Weights of a small GPT-style language model, trained from scratch on English Wikipedia: 2 heads of 32.
Each number is 128 + 24 x the weight over its row's rms, rounded and kept within 0 to 255. Layers, rows and columns count from 0. Numbers have three digits each. The size before them is the row's rms in percent of the matrix's.

# layer 14 MLP up, 192x64, rms 0.272, rows 112-183, columns 0-63
097:134104163131137135101126136088127109133121128128098112135147111086053088153151128129116105159186115124149146151146156137137154144114150129142125107160089148102152128130077127150096134141101157
096:153190145129097121116122118126099121116129123174117184095146103110167125067122124105122172146131123145131085143145134108147142142111110156137167112129063132102149115111130126155129131118143126
101:167183106156145098139129144202134134107140102110111165134121127116096068107128146126124114110107136139126126147111103113080143143133147097152127150163088134136140101123126166125121150148158138
108:133144121159145160082182106123140137131156092109145105137126104119106138131143129137149093127143127144160130146154116148081108148117156144138143145188147157111117107147138150087093083122132078
099:181162138155125113133128168128146122092149150115128149142154127131103100084104164099168106087149137135128122111132140132173132148090096163147147129126117135123076118149116166162129168138117106
100:150131098095158092120167101092151160190167132132154086155081120152176141141131096120130157155104156118129112140127131108138159153153146126121146135117113116142146129094096122105128106141105130
089:125132122122157123123127143155179113129134132114134192134169147130127126077099110130122176107118155092158101109111134162117141139143125129123099105169125111124104107074122112106141170148175125
104:126121143136139073129150098139165105121182118136133155143122153093139153108133125142118159099122139169140139133107122140131126173094158139151085118134102111172114151170100139107096126147098175
092:152156167094175140134110082121148127134079089133080144133165144116125131098110130128178113159126147107135136159132143157147133116164102111134155110156086140143131108158119094143122158101126131
091:095123123109121185139123137170126118140088118118169130178161096137100121139162143121097144123129143149100108079092122131147090147127128140127120171121119127140133090107123147111118098153185106
097:154087110130092096150086130134128145142126140153100121150171125134120127142110147140141137115139113147109157108104174112120109201090156128143171130136105101098120134072124146126168135102144134
113:142125101118167127115098142129128123133114143096128061152065095150119139098192149126131125111119121138119118152116141143152111110130134107130135097115198122144110136116136146129183164131120120
098:149135125132140093119131146167153161092118107125102107160158145146168128129163106149134144075107105141116135147115138128131146090124120138110091105108143159116119145123121149110120148220116099
113:140108135139145146140150180119131118124091128136117125176107138152139096159090130094142107108167134074065134133114112133147114152144132138139149129144116119097137107111082100183157152140107133
105:124153116146132146118150113165095105146134121093170116150078117102120142107157126156147118119112188112173143119120133143126097124120138101141115119174081107122073115117136145163126119177117143
096:150114135113145135154164097157122120125098130160128095165144114134126085157107120086068141134125148137154141082129111150105133115158095143161139120122132148148085141096082134161099102105112134
094:120173156091135122128083131096108131129101167156140142142123141094117157133091122097126154155120112120158170150152180154110160131131126102095105124161138104117160107139128089115173102146141128
099:141094126091135163126117125084107138141118072093130120146151142150096133165134135094147074116132160153112167116123098128115113131117139113125098123162133133113079129143131159083096089131107102
102:129080108151163112119111098149119129104165148143118123059114105142101124154162112099118084107176118121109150137118137161142104170160114107128157132103116154133157121132122173148111138106140144
096:143067143156169141090139123096128153171111143139131140185059126119119153137104110121147145175116164133129110139130118179122106127125122139127143139139120113143112136140100136139125107177102110
098:162135134131151111102159104107105181147125146106149114147079165106111118122115141141080157098128104164149125124131092117157123103131090109125117140155176166080122141166107126129124109151117109
099:111135145171058129134136128096133126126133137095166119143119141119100123107119115130156081154147160112121133149132121117127115125143152130164146126192085162169099169182130127114141116121127117
096:109107096122078174129135123129102100151139122100156151132089094157107086085113134154128170159130164108107149146116117123154156159101093138111117131140127150104148136079100145117115164120140126
100:142090143127140072116072117172132122116121160143125163180110135165134139085137149140115154119136152096133111124135116114134135190143129140172120110103124137135126132099145103155090134167122148
095:143142095124128128097131121166152145159105089153132138146110110089131099079148139079132120150156106126119123113132104117090134114071079098164138194141109139146139142121133110148137113148129143
095:116124141121134089119135093163145154097080135137164165104084127133110140116104119105147120163138097112153183137126097134157134156117138115173148135159106128125130149153133115125084126162141181
094:135112152116107091145141116120120111116110117130130098134118171105125107117125163168157105108114078119111094116217115165146137158138150110121131091142140158129114112127129155088114120105110164
106:143167129134132118160143126129139099161121126130130125084144134134158126070079110111173140137088116117151155121085089135143142065088120139136101147112146115158129132116113144101110116175112139
099:122115134128154181131133120081127125186118112147110118124094124145130116137162136130136149124157161158125135148134143145147112140135107146149126092074166104154179106086139086099113129089137152
094:145137157134149161110165103153103131115124124110153100093115131132103092154146102133123148130125075099115170116132079135104130121106169105150134156129143102076093125106074115136169142117134122
095:129124154155106122116206129129119131135149166095146142155096111126119132158114151123109071157118153153126138132103098139097143131115138132142158117112126115060104140096100100128110155151106152
110:135122097104145105171141121135119135123150105098151109162114109131146086112139104109122154138135107125138077142132175164147169121086157121097140099134183128106184095135138116140140121103109109
100:089129153133163137118146115151118143133148113140186142107136138119129121151152141180148147117078087144096132155122122112162121122095142120169123122106113161124071161093102136093126152139161129
091:119119152167094137119138156175096158147114098125132150150110098139136175113128118178110148140091137168131144117125130127141147211145118130123113121108131130098092090129100116145142147132129159
096:145125133129133121147139129131133129126112130138120140120143158084134172133149141101138106073123093144098101123176167172150154127088095147132123123148090126088092088112117059113125129130119148
095:150115175114144130095082113151155130136109137129122131125117124098124129099166120092101114090130119154139170102148157123155125120131179125120071105088112096114140153154137106084104152102139150
107:117061141087132142116142101103158120153114110123148121095169136141142112125150174164123120108075123136137136143120157135111133092098120125102112145102181147083134114112132155149104110145149157
111:129172133080136139115184122121134135152095130138126135127166107101114132128143123143158119135087084190113142121100120081149156132126117156149118175126140118102124146108148143139160134079105144
095:147145143109156134177117131105143130144162109137088102128109127104096146150117097137061138120164121142136106142109162100115089080130135111124150161152146095102175108134127166144150130118134155
090:124127144122118126143171083132115104135134126131079086158141131190167119125121119145103094153125124132138130121112141170104107158168152140134134141102140095119127150098140140107087080102102088
095:107114072126116146140121142134076125123133146120155152088106106145133199127156092115140129151121125135130095167157120164136124115128122154108136126156155099116133107108127096121118185155089107
086:147115165086133165174147128126119132135132127075134117145139179112144159113096142120113101116138135095140108114106139117125131137117185195108135161095150103143115117115094134153139133086132115
103:138135145133150167096119152110118161114130101106135143146118147119096124072120101121104161160086115121117132134150133165118091135095122127107113153079096145165126107144145156144124078076154129
109:160136146096101085158133154131123143102163127145131122149122128089151134115142082114119209084130132112117130154129120139121154157102164119140125116135124156142128076148161151135141160122099099
099:085158119130134096145127127129191115129107107070195158134152098081151151118111111157142149137132156113134098150117152159131139114117158141130133123115099120163144168099127141120120112103129123
098:136154143107150129122113124169142105116112097078171135112088091176105115137114147147075120130133096130156101111119127115144148113156103121116108117190133128112147092120128103160179126131114136
098:111178144111153136129114149130121141125134112139101143111127146143093148122097095172089133104148127089126190084091102140092119087127134121129142140115166098109117123129160148137172088131151120
107:147136166112093144150119153089174109129136106067122164135139123138134089134106141113088110121142137127119125125095149093142178118162164120160109147137098099127147085138164139099156117136121115
094:122130134112166108094123104140115147159130124120177092115103135131148116121142098097165105114110122135126111108125185163179127078134126097183134149121110113123104170091135120128114092116112110
102:117127104138112139124162155122157148079148126155143089101132120146143113151154154110082137118125130141138125143153132153120126066149150102095123148170063132113106139128094125149091114111168108
103:123150116135100117130147115105156105125122085146101138150114129114145108118167116121151181145113138158146110126161157106159103162099076143156117127124106168120144156140103171154136143149084086
097:148077139144153146145083128123104148117109133136173093076156098148111166119118112148150112151153110118160147131153115177104177089113139136093131156133159119160125154121141122119120145143141107
099:117132126127131088126140175092155118112158126105111113142103109138139131104113104111130142079120173124143129177089145142147147111145124113091083153079104179097117092143150122133123156097132123
103:144131154135155072110086153134100122164125133134104118150109142111123144178141151086105099115122135189132146093131135119126140147110149150127098134177162092130092147111129130121152136134078118
099:115141140143121134151083137142110106115186096189126141154143094170123152155132168146101143146128099104100102127153125106116153145135098146131156152066133149105128132130085132120107110141119118
107:095170087108160144147139134126121138149122105127135098188120148149129115108152129141090117119161134125162116164132111140166097095121105090106130109076132160195126150113146127138123109119115128
089:124115135140139132154124160134125124131108098146140077086147186095123123132119147101103113115122138145136111128168134172132124097089143106110086108175101136110098104178153135096133150142167121
105:127170152125115138114089129149153108158116147126153121118135113096125112088109158143155129153147123164142143083169120099155140170129156115100132121168127105082117118120123110199157144150143125
100:114128145140101145142115131166175131129111112113101128137102174149127149128103130066093140142148140147116134109128102184142108095152147150130084122098145115119119124116091123142125061142168131
105:140173096140112098161118130160150101103133109100131153139095142152107137123127137132134092138141121146155072123190176114188118167110161134117152123122144111158114132150121123094125128115098125
098:166143134147126116105130110125132118154123117109122108134091126156135152138098124144142113170155105144144162126127130150138174131061105161140107074111103119101160134097110151121127162173104080
096:129071139131127112130104110154109121188128117135125074070123107133132118150119134130171150145113111114110095133131163111165143126147141105175119156171129146167147084140130109122120107123160130
104:133113122102164105134118114095118105110148161166171148126087113112161093137152154094113108130150153128086120144104135137164160146118140083108132144188132152112099083112120115164130129117141141
108:142146145090139130141132129113133117130141097126101137137074119161108135095125134148151129106069104164106105144087174141136155125084123146138121143174132130131120167099174145124137104108088161
112:130114105092123169110146122153129123121099125169132108153091113151154079128140150156144144121105096144104153108101103085145077168078120133134147127087138130131154121131098164167116145118123143
096:136096170173135154116148130108123134093112124092139162120179079118123172132123118121175142105116145176122152125136143113122126160147130080107125147154126131131142160142128122109096181116161116
095:127075138151104122101109150109143101122124127116144112144158111093123109197110121117110093111186157143135138108108155163125134146086134138138125149136162098146122168121111130108109099085157111
102:122133145133117095119116116139136103149117111123171114095099129132139136118087131125155120146087044093136122126131103166153136158143090122114118121091121105167166127129155118093091123116086126
088:168096070097129154136146131136111118124134108129154136124119147133110139139143083125119122083103144162119150117123116172112133117103153121150152109141155117152117095155173130178104121175105176
094:130167158164150122153087134182094106109162129128094166147113126107149155107123132121106101116145120087140136126159133126096138125150164117147112149118122093091084107112168105130131085109125107
093:095156086142133126139101169135142169128126113133152151094119118079099114161148147175123119156137118110181142140157187097122121144119121114093129135082148133140104154116109141119133141106136094
100:114124101119104129084120127144119113127106114087107131127102123087175147123123118105140111178177132139170120110105116138102108141131104185137118112118102094152131121153133079128110069145108141
# layer 14 MLP down (transposed), 192x64, rms 0.272, rows 112-182, columns 0-63
091:121076106108123101130106134122151138129141110155137164137147120131152163191128090128086138106156167092112079146137123138138123140108146121129145125160156118104095067146148109138154133153133101
100:160122144115115106123171096137123151107119086119155080140104176129121113131173115138128137118137128130127146151140096129110138135175096121102140145081167192124128126075134150110140119147106150
095:166091159142093098095157117138119136142122118139131112136108153112124121093097100155077105108136101151151151144126119067147105161112136102083148173101117132149111089126140140096131102131116136
105:150117133146080127155152133129161133070153156142096138113134114133161107162112131082145157117106132152155134131103133166149125133118124137157093127127139089133118178178118098141137142090095156
106:089155099120123125171168080094151106113110107128149119111149112136149129122096171097119077190130117125152152155154140159116131108105154148132088148136132124117143096097125118125146155139106131
093:138111155116115114136182111127124117132102142080119113110112115123198133137107094150101102085148093133082122126117163118135134095131143129143134137130157157112158132143181145131103134140185111
093:115096147127090127148120183117100126090126128120107147157124070147107146116135152106124097141083133159102158131181144099120085152100094129165110115101137121142133106123142137089138129110141102
110:141116142095141129104158154101090148163128160115147120144115186138127131161159147138107104125081128133105152131114083148139127124147082148140109093115138146096063105137094127149151107134140142
096:130140164115125090124176140123085106132135110153125105121089115123108142131147152135105091126093138124126113102123144092142119170147120070144121132046118141104128097088110123125092140133120114
098:159130107133080117115130126110152097124164138098077129117092128099112115109071126104144139138140106097123136147140134098122152127193125117169133140116151131088148183157161137136114127111131151
101:098136161144103109129155134135122134126123126092130124104056141068144158092113156145111132126080101134104158108115124110178127122120098172150148108102140163113132159151135128143132117142098113
100:185131082190120139109109161162126143134150065155080110121119138112130119103123137108150158125127118109147129121108101127183120107120103122139168147142129096123131150117136099124118135140144089
105:114081127094154109108153155103118099140138127132184114166072107124121141120088135096155112139133181170113103147130107159126124115164127132132140170161150144141121135163147157133148110116125116
104:136096118145109112111143126105146132095162121173115080158141128130147166110100140088162147110135086157126119111152113141138166133113119111124164109157137138149170174146127144130083161123083115
094:134095148152161143122112137130126134142127167123147094077157177137152091122113103084121142115127117165143132115137168131095100158181149137123140108126137133114169126127102169112120128165086102
100:149129133072126149144102130109126110097151177133109162121166088116131162119120098172109103122172128093118116149137158066124150115150134154117093115112114125150120125146112136077124102137120131
102:115120112109121126160086158139128095147108124183116160153111085158114124099144118156107147097152091125147100101128130073128109115108147088140080138159142150144127133143173120147122123120161114
094:134120128137143153142122135070130170108136125113105155116154107175149145156132141152134117129089147141107178148093121113178128097149122129150128186129119090108135095145136105135141134160077141
098:122160130153116145128158115116095123117123106099141114128104161168147096115178127134141095144130126130070119112106124136122056118094166095152135120127142132110165123111097090137157116151151096
102:145102148169107143121114145095164104162156133112108148155152156128110109123141089189095129159140127104133119115132154082145118123088146148105130122130158128135138116082170107167164116130130153
096:114132100162153136145089139152152116105140117123133128133156069140164108142140076111184069150127119101101157155108132131128124157143156142140126107132072112133148128128149143141138112156162139
099:119142152101128070123106147144109142086143131146065142092110115167132191093162140099133119130100161131113147106123108129156155113117130105093121101161131101102148112135120149111112131143140154
097:181151124152161109100113133124137128100133129126111130127161132161130140095160132113162096133102157149140094067124141123168145105111121113130152133128110112205172142144150139105152102119123140
100:123124100113124131123089124146157124163132107108134122085106139136108144172186162091106137093078146117151109100136129096131112148115149125153158118164152163120144100134097140144140163079133124
088:143137137105137156111111123072090113117160123151149113092100100111123172153129144124133112111160086121162126126110143090104103129174129178120171065092138128114119120118114132119139123139143108
088:160146128133114121088138131119123111119157124126089114127153126158121115114147154136102152129068140131167143115097124143084126124124109061086105123099119155097164151165141144146164103156107154
099:126115145129148133099128121157100130140110123099185132098113148105082130096117142132162109109078148093140160110148114103107150126176137101111155101125104170122108153139097146128144109134157180
102:147134123134097092130105132105132164108132146097126142115095119120122172141143132118104123165183120168123094145117180121118150121085147114118085082134137099093158142145119162088096115127113112
099:158116138143150143151124107172091126108116111112187110114113163132101131147084122105102172098130142096142132125153150139136156137147103135132137171141111161116110125164149141096088110142108180
096:144111129140179134163111138123118136110154115151086104161128108142102085096180135173147104144117125098102119123125145129142143133128142112148173137136088119169148104119106095103151138149094083
097:128123107137134142134105160119170115095106149086158133137131136145129141099138137174116161136134123107141101112151127118100125138136078188109163110086137116132078123183097127125155173140120127
117:127096114137161177133080142106179106141132136099125104119093121146126117087155177118109100111117157144159113126075127124110135150120139145120139113117118100081133131148139147170149142150145084
097:142118120141101098116163091105100115111158128137162082156106124122121119121115121158129116152059173094136145122128148116187141108153127109128147136148109111138132142141152109165106086093148149
089:190103118138145116082103127143121084121148130104120166156141127133083134089118102141153116118125135120112117081146137184123087079145142118174144137124121114168137140147109121115128141144122098
095:120087136172132158129145129147139105089126102121149131106097090142083128147128159104125113130106164130158113104105107108078092165130132148082178132141132112118120123154111160095132139158148103
092:144100137126087122131145105079119087102116145121143125127128155153129115139115131141139116149167145098125084117152116155135158076134105192122148156128168150128143169150157114121110108163129168
095:135164133140149127114099110117094154071137158144082141123109086097169163179108099115155109095138173139139136102110137112141078115142138106136146140118103123149098121155129122125118129106132093
101:172065143116095113127127115171131115121188100135139153135154118109137141133142114090101127108138124138109128103166166117131085143117117139170084144119129118141115189140113158138105144142115135
094:129108133141149096093119091105145103130122118149147090153149129125132109127174091085150098131042145116096139154112130136104096126140113138145119124099085156140129111132139145116128076138109122
094:122159134131178142132119140091190157148149150145102129126134099098100155135141140128122114106117144106135124155081121075121134108120167118169106077115122147130115104126107147159152138117109177
102:102119171135123132133123152183098119101095135158121132089134182144135104151104108135071110107117149133101150112162126120126100119156094117108150120111125175178120138111132137164143104140156123
092:106178118150137133134081142114172111133136131179133178144150121177147154161116133168118147114121118150115129138138182132101121168162159104162154112124150139129129165157147147136144115138132130
103:166138134133116122123126126132104178103186131125097149121092138160118139098127117121105168128132142145171124107156149137141156139113117177107126143143109104145147189138108136123123132072165090
093:088132110131146139122124149114144124151173114162154110126141110081171123123139146116117162150141129090122109125120157122105089106093094175092128115126066146136133073109121118104106114121126159
091:144111126128130127106147093101116152141170156188103147186179177114163154112123123133154127122102085124134113140143140113146127155151114141113140133124172151108108146155139133124075125108110114
098:134124127105087122099115117130115145141135124103094148173104110157126164120097188141158137123138136128116161216098129124104118109144143142142139132100109083114144130170143123133160122151135112
101:141124151091098092114128145120112166163124149137140108105125190110105124108166148141130118137089092087101101134140128116098176134098126122112095084158120123156153097116114128169150134120139152
103:109135102130139106082120111107146147117136085197136116144118161138140149102133120130145176128141138147153094143121095130143074099161135141125153101100159161133137148120096119117088121093148099
094:184118120137115121113115114153094130139126113147132125080068131092153115130096144121089113112112104122113169182154114113166142111111156112144129098113146129085151114126150124153102129107158089
098:161135155127127112108177117116111148130142175083105132094100123098121142157142070131141134154093119142106154137131116162135143156142108124113072136110139139126129084088123126120190121141117133
107:119098107102107145168118132142113139110116165165123074112190149110150087141153104127115115151155098121141155131145103108162093110115147127110132177126132139146106143090123105171133138118133091
093:148162120110119133107118126150152137122150091138111124128134179106125104130173158128093159109080110135155111136154112106162134138139134132126101049134155159108163179146121127149113104150124125
098:123139103148110170119131142115156115095139091130110117141175106156112165125153114178117112162153119146100111111131082113092114152098133138133127087149164093128100099093121091124166116128101126
109:115122099127139132113107172129134140125137120150136131126142145095133087139167120109144139116114155145157127199102145188156123146141103101116149130125149184145134084109155110115104116086122166
093:127179141114138119098109164117099060152136106097136123107135137101177146142127150116151123116136082112108135145125173165106149121129128089106131135090129168174122129109149099119160147126130130
114:122109057113143150130137147128161151130178155111128153128132109154166134130141104159110142087131103139158088145132119105166114128163141120157108104129118111113099092076127108129094152104108121
093:201123126161097122105102108112159109090134142129149126153106130140133147120113125139139089146147109100180121111125114142102128127148166127138116103108166137142135088168175098134121142129113076
101:165177147154147136128082076140115144105144125116079077095138168102116134118123128178129159138135120110126112108120144115111121124180124107132164167145108154114139162146145125125158135151132141
107:132104154141158124109129099141112166136097117102148086110123163165115088131119158154160145120147085120161142140123135148142162108148130141105114176123164096138111118078157116085115132149093118
107:128146105123062141144149121136145115179112152139114128135140109127120135145108177142148110107159174097121169102147144133133113135108122110130083091156072116102126140115160145111122095164156123
093:146134129130120132122125109137142132126184093127111114151151159138101160112116145174114066108141135144126116100110123121135123128086085096108129167125131126103170157155125160138103176130076150
090:129132123100129134116181104148096140120111111089148114127112132140106170137112142095132084098167115128091155146095110090091094106165152156122147094088147137146117104107098122138133120091105115
095:092158114122158094085121058137111164144143120152140150121100158139087107149111098115177134152154117126133144118136136123103130152181147161137107124175129128124133131109092135098132159121111137
099:100099111170113116122128119144095118118095115158168095135196155096150147144149132144096154168163138124151159148126085138088105133143126121094131128130130138151144094130137124091131088133124100
108:136166107166137169134167132138103156080109133109115107080121123135201110154116159139114164132111131108159150110132100082112135131125141103145151145156132110147145123149169109135111156130111134
096:115140110087117118125087119147102154174129110142123110110127194134175131157156114158116125144164101150107099097116126111158126160100146123146111087101150154108141110122134124142178151144156119
084:147125118079120149101107106142133169131095116173077098121122134107101149131112145104116117135158136100133095158122120092180129132120154132122115101130102150066150089120101142110141131146162149
097:081141137136121162096127132139137159138115117120103133109140169092089112138151105154085104099114104098120115144075142111099145098168116110169123127133082162086111113122107110121125132125088139
096:128179136149100121114160077152146116149164099138108097132131124103133148157077134137161145203133156114130090109133118127121097119125129167102156144109116151133161129111120102116108141138163124
095:109115148096171113095129171103119132161113128113165121111170169163150138161154125152181131163120131176114111131112128165153103104128139129109132105170138167149138131139101106128137149139116156
091:150112159143145110121141105107144155165106140099134143110155140179088161106138117113124103116105101076092089130117126151146152155132104132109101150134105161213121117129130116123120126142120142
# layer 14 MLP gate, 192x64, rms 0.279, rows 113-183, columns 0-63
098:103150108097106090132122130165171117112154137114107147126148132118087090149083130146129087141141154102150135112153107133132105150071129124180133132159087085130135115149112099128117142130168116
097:156068126182123133152149098136129118132099154126129160111174118115135168169148117141095135123151157099122145137115138108093114130125162171145134131092099159129143105144125102136112151083093129
103:140151083143126132172124114112116108145157113124115164104105147093166135104129130142104122164143150149184093124127103137156143144114112142077152153131074140178148105137160168127133135132132135
101:144054150102109125148072135168144164139161158088125101175106107150139110140106131135136130155116157095097117122124141121119116133154116150162112140113121135163145107116115127139111106084158142
092:120115125122131137147107153164105134138119127141111145141130087109111104125126103116128119116160125121102116108177168049115076135101152126175145156133114132118106111178107130087121110162156143
102:137137123104172094083107115098098146129119143134148139168135123097078096118144122106118086125120097133139156138124075103124133137106105123116134139179166158154151126129143118150139129131067100
104:094081118086111130119144146180158147136110117134148117122129111117142128114149140152121113167161107143111145109127116111145165094144138080096141105167121114154183164123122093119151157102163111
090:117132133100134148122170144115157154130122159131127125112129132132187153124141144166118081129197140164119163168148124106106087144140103125156138143109116141133125148176119128105154164144099155
090:130151148106136091112148132103120106128182108091116152130106087145177104108118098119122139112134113130130100133147106134148120110153106108154134178127162121073093147142130091133126137084166096
102:138140157119119128170107091088144112107174077107122101128140121112110128099126134128159166137183128150085099117184111154137143122122148119120161104170099127141149122130125151133165111154125111
104:102140135115095100087147169128101163121114132176180188142139110120142111125133135097137119117125160093094116142124135143132149078115129107145107110107115152156108141171129133141115117102147177
099:116100109063138126117174134104120143146132136176165114090114088173153122127113116131143132130138163168112111142132127134151127129195115136144137147127166107121133171151134135132134093091131152
099:125120171112174134080159137102125135122142147152111150133136121121158104122118136116119108154156149178122169138141097135084119073123151122112147081107119117125190131126127145156123104116172123
098:107109111109107114139129144121134141112137149158126126109132144169140096089132113134159135127100130109153130103100131138105100153159160149099145124142118140142137083082134156052121121166064119
111:119104125128081120148120116129087117107136180171107127156109126126102091134118139173100084151148166150141097126106127132112146119159142135133163128110137139141141125091167140057110121120106114
100:107117132106135124091077100125105116128143142123148153091173123141140130128169122127165133145139089077171128111130071144142105145158173105108147127133119137169162144125122147116085112124153128
101:105124129110094147136138124114109122177103115156117068135152125120180150095141119184138144130109144109141133147121104106127122174119151108126121111101150126116161164132165120105159124188109115
095:120138158131129099169167084119132161096137132126137151117135127113131105138136095164122099117135171150122127112082154130141084153133133080114115140158085113113142146107142189145134138150111080
111:109084121127133126122075184120135160137156156110108138128098182116085102126106137131107076111122141108158121117134076138114109118141164144134116148146097139112123085143147138161134158125116152
092:111104118133156119139129122096141156097126148140142134064142107126164053158126093114111105112092116139148145164095126120101134116191155143121103121127125135130123105102149151127141091132115099
100:151159153136150119137098121145134132090145154169099111117076109139140121151125150121131142133102122168136161133096161117113098079156157138100148106107169105103154138145130098108133088165096105
098:129107160138120129147127125103146111090174168131099112112116102132152155140133115150132157160144150081097110140122111147086106074140130130132128154138118127151069144104142171103179118136157130
091:168150088131133134099111131096114116163125124099120150120148111180129156110123132120116142091136149146108124129163136124167150111152140129095145140163177165115103126115162116082129166102118182
099:103151125117173153099112095100189127101137182133112102159172137110131133103120152119114114103103149123156130115092131102129137147114120139104104094085140136163126111120094136091133157115156104
100:177162147157113152162122145097171121147100155157141107139131151137153141168099164134139086140185138130163125117132097150147129099116165128147121084104123175140103133118138143118130135106109126
103:156090126142139136140078152146100145171101144116118161106099151114098101147147124123103153153121131135108151105114107119166126108135141183149122200121161132141111113150111102112170119142142108
096:144126133138111119170171118141127141097109079128123185164123126113109121138126120116093095133086112110170107133095128134094118148118116132123117177075103167117089127134101133151152132125086126
102:155123122079101091131086121115101078136129153147098114138115143133152111153145156114087137134148141135130139157117138106109072111107089146159108132097167137123128085166124104117110152137087118
106:098125097116098086096115110105119100138169171110142076102130119116092168127130118124123138096136151141113170131156110174155098110119105082130127122146112110135110175121110130142092137155150139
103:154121083143129163160157086137136134121155161090135144159130091157114102142154123139135126131133146150149137137096124134199098137089107125158119113087081148122146106157136157139100151139124120
098:139166054115131107144142120097137103160115119134108134138137127111114132125090093102142145150141114099123186086120094149144156141144136152096136139148101120163110167108137121122188119116112143
099:106140122146128122156139146126106142135144098156124154112161104113120154158145084094155120096110172130100113189085126141130137075148137148068125146118130135130155151128163103160113138100130125
086:135136158131141103112124114140115137177110083127149147141130156068096140171126134172106125128155121103144172139124139132104133088107117095186154117124147136106128144124106075120101135124165116
100:094113089136159163132107155123132123156102117131112070127135163109146114142156133169093115152121108138115095160135142111150077126149156151128098113128103164116114112118132159151138129180149086
103:149133131128126173147124154136151127088141132129138104152101169128163145128085109122127099155178107114132092130146134094149074137080143098103117111130151127142151134136125088117126166077098138
099:165144094118148129130128115108103100121114158097102125137141106130101095131158109152086145137139070109157180137117101133124142118130125138180159118133150138116192112119129122175150169130122124
106:141093164136124119124150147112117124108170114136187156106098119122108154124110141137145134109167127163103150153149124116141135162101140138188121160153130154113123142099109134077162143163130084
092:118154102141136126117150125127108090140120148060125107123139124149158137133123197105144176125100130107112120106088106126152111133130105154126146112130117101112177121157132089109103164091112159
097:131073131121086121154132126126076122085087130110115116159146140146134118114096140111139103099119135131136133148162147199173118132154133129085146159120105127122087115134103119117141143109126084
098:082142152110150126123118135152155100111103092132144129122136093100121157128115146120175128141124111119135120117140120140173111125165171107155094130138126096139087133077160075156137167124142086
093:133133106125119140180091119106130117136073137131087118126173148133112129171099154133140156111125117104077126126135191140080136137121159152139163129129100113180115119130136137136141094114135105
108:160133059141125111139129148139129111137171117140134112116149122134141109133124140120105104121125146179135162169136131168134160091195116124129157173090125131125119162080138121112141149126160136
112:116084086086147109113116153098125134141212108120140191111124132105143136120135142120119134113092113143134146175146125103110126094126113085108144147093128120145158131113137116165104127149128127
105:129168121178102134155144131129105106152101113068120078062110116127094169142136149121153141146128125090145120111135102147136096125140123139149114132114137118139167107164090125139117102144102145
093:149138134147082125111115142114125129140136122160111127150146164112110116125139119168129093148139100153177102108086136156138077145123131154091108116114079126128094169135122104139123158074098160
102:145098101153129133058124148111159160145126107186120135132153133140135117120125143102114124166136165079146141136115138163098105120124137142082116132113118131127137151129146133134141052099151110
097:129110146145119104149131101104133117121132124100085091120122112093094164145105115124123116141135131142067141090174092159111139130108124097136069114148157097087120143131149149135171104138105143
097:119086108119158115097165136120148144180153175125142123087160123115136081141118131155140148102121127144132127171155078122105099119114141110114116107146130146167187099154134133111118136107156126
095:155108121164136170095106116156127141136110142125111111089154116128144129084090120109106153105115103128138137146135120172150098164104129162114185149146127141131090098146118106090118175113129090
102:144125134143090147092104185169136116162181136097124152140126106134114153120125110119133118076120149142133099105110125158098138123133085118128100146094141111140152157105115132131135185105165152
099:088116103107090110170134107113097121091114167099128160112118085126183118143112156126132154139114126105102131138142122135140145141158101144147140187078108113159129081155114111124133115147133127
094:165175128128113190144165118104098103140080145105126142134143121133154118125095147084120153125148128165147145141115097200133143127137128134129094134180131123134097116126146114122162133110114116
101:107098157136090133137152106156140149139148152144139065140100177129176154083133130121087114117158126128123127127087127155134086120179148138123109133096128124099148156139088103133111136139111134
098:142119117111129118138193068132116102130170148103132121080118110113156140129180115097151132118133141136115130096128114105143109123107096111137112135091129118132177109137093150151130116074166143
099:124142120092145128142125090099110086108081159125123156135135085108109159169136112121121139087117118136139143105133063161090165129145097153144107139132137151091136142099150128129106164142100115
100:130155139133115152124126144111122108104160128118108179143126098114100130122080120156127137145162143137150157150114074132140126067097152126156112171116121103167134111193124140112124133102139161
109:118096155109139145111104134139079136165121118143131091153067107141114135144162133213117148135121142114137090102151125135135094140128114121141136108125118122143181127151134129157122114131179145
103:145146135124089148115134139197127154127124128147104137128116158138113117150152155149143111158150132051103143096120087122102151135141111141120111142143116155159107125160131149076128117105116078
097:171117128154136130099098153116111139086136117156097159121134081164137081141154116124117113119133101136117137158146093136122111128150169141120134163127152150141138073088137109163125177164130151
094:118103128085124133153150081103158106134131132136081107108126148163109113101093149181123129093134159128076101118170149106131102104113143141134128138129139118106090110133118167119091161160124116
093:145162122111124137152133116118113123143132106107106112103130144143141158147094134072116120087162150111139126119125123130126133153180158131123133144159148052167096096142094118115107176131092145
100:148140109133144149083111186126159143154164112121132143131120081094114124106124127126079128106110161152160122133156097122137140143126091127077162099117108133158144118181126155105160115123113116
098:140130135079138129123140113105128089147176132121128116130114115127127108119137122142156102149130133130060103132183134120115142114168064145145143139100108153116081132130115097152104172096108113
104:118138135130177091123132145139122143143190163161124132139078095117130106179095111119118130141152137149170155146128084126117080102140119139118149128144124130110143102127078151158145140159113129
100:114141178144104112140137134114099129084117111108150148116144100096081106104139137141134114112115119127095164150111110097144135126138158159170129144094125161150052090136130122109139156114164119
098:105146173131148089129105148122110103157120139149126146139171173123156095138097159117152092145151111064118137117127166140119074136120126133122106125163143110095130147130177157109127136099129132
097:113142141098142126166123163124091118137146115141116115115090089129140086131094118134140116173149160166124158134159076115138119107101159140088149139167121064141127120149136118125125156117129086
100:127142115150128086135179107123080118153119117110152110131155125115143095097099146154125122140128133128135064100180129104127146072146128141109129151115148112146120115122117085097115077114155107
091:139133171120128120152151123163123123120076124160119108127187137133117115134094149109095116126123176084115148114158098109103133125172165096148129151162132112108073153115113154126144108107113120
099:094098151088177144094099156116165115079161111116109094159124128105120139141125148181124109089111126127153134117161112115103141114118117134090115129134133101137171103117099118110144121154100163
100:177114158148157125120094137178098121106140123149126172094091156092168119148096119104105122111120136122087102140111124131164140111076131133109177148104101112110099123113138100126144142117136125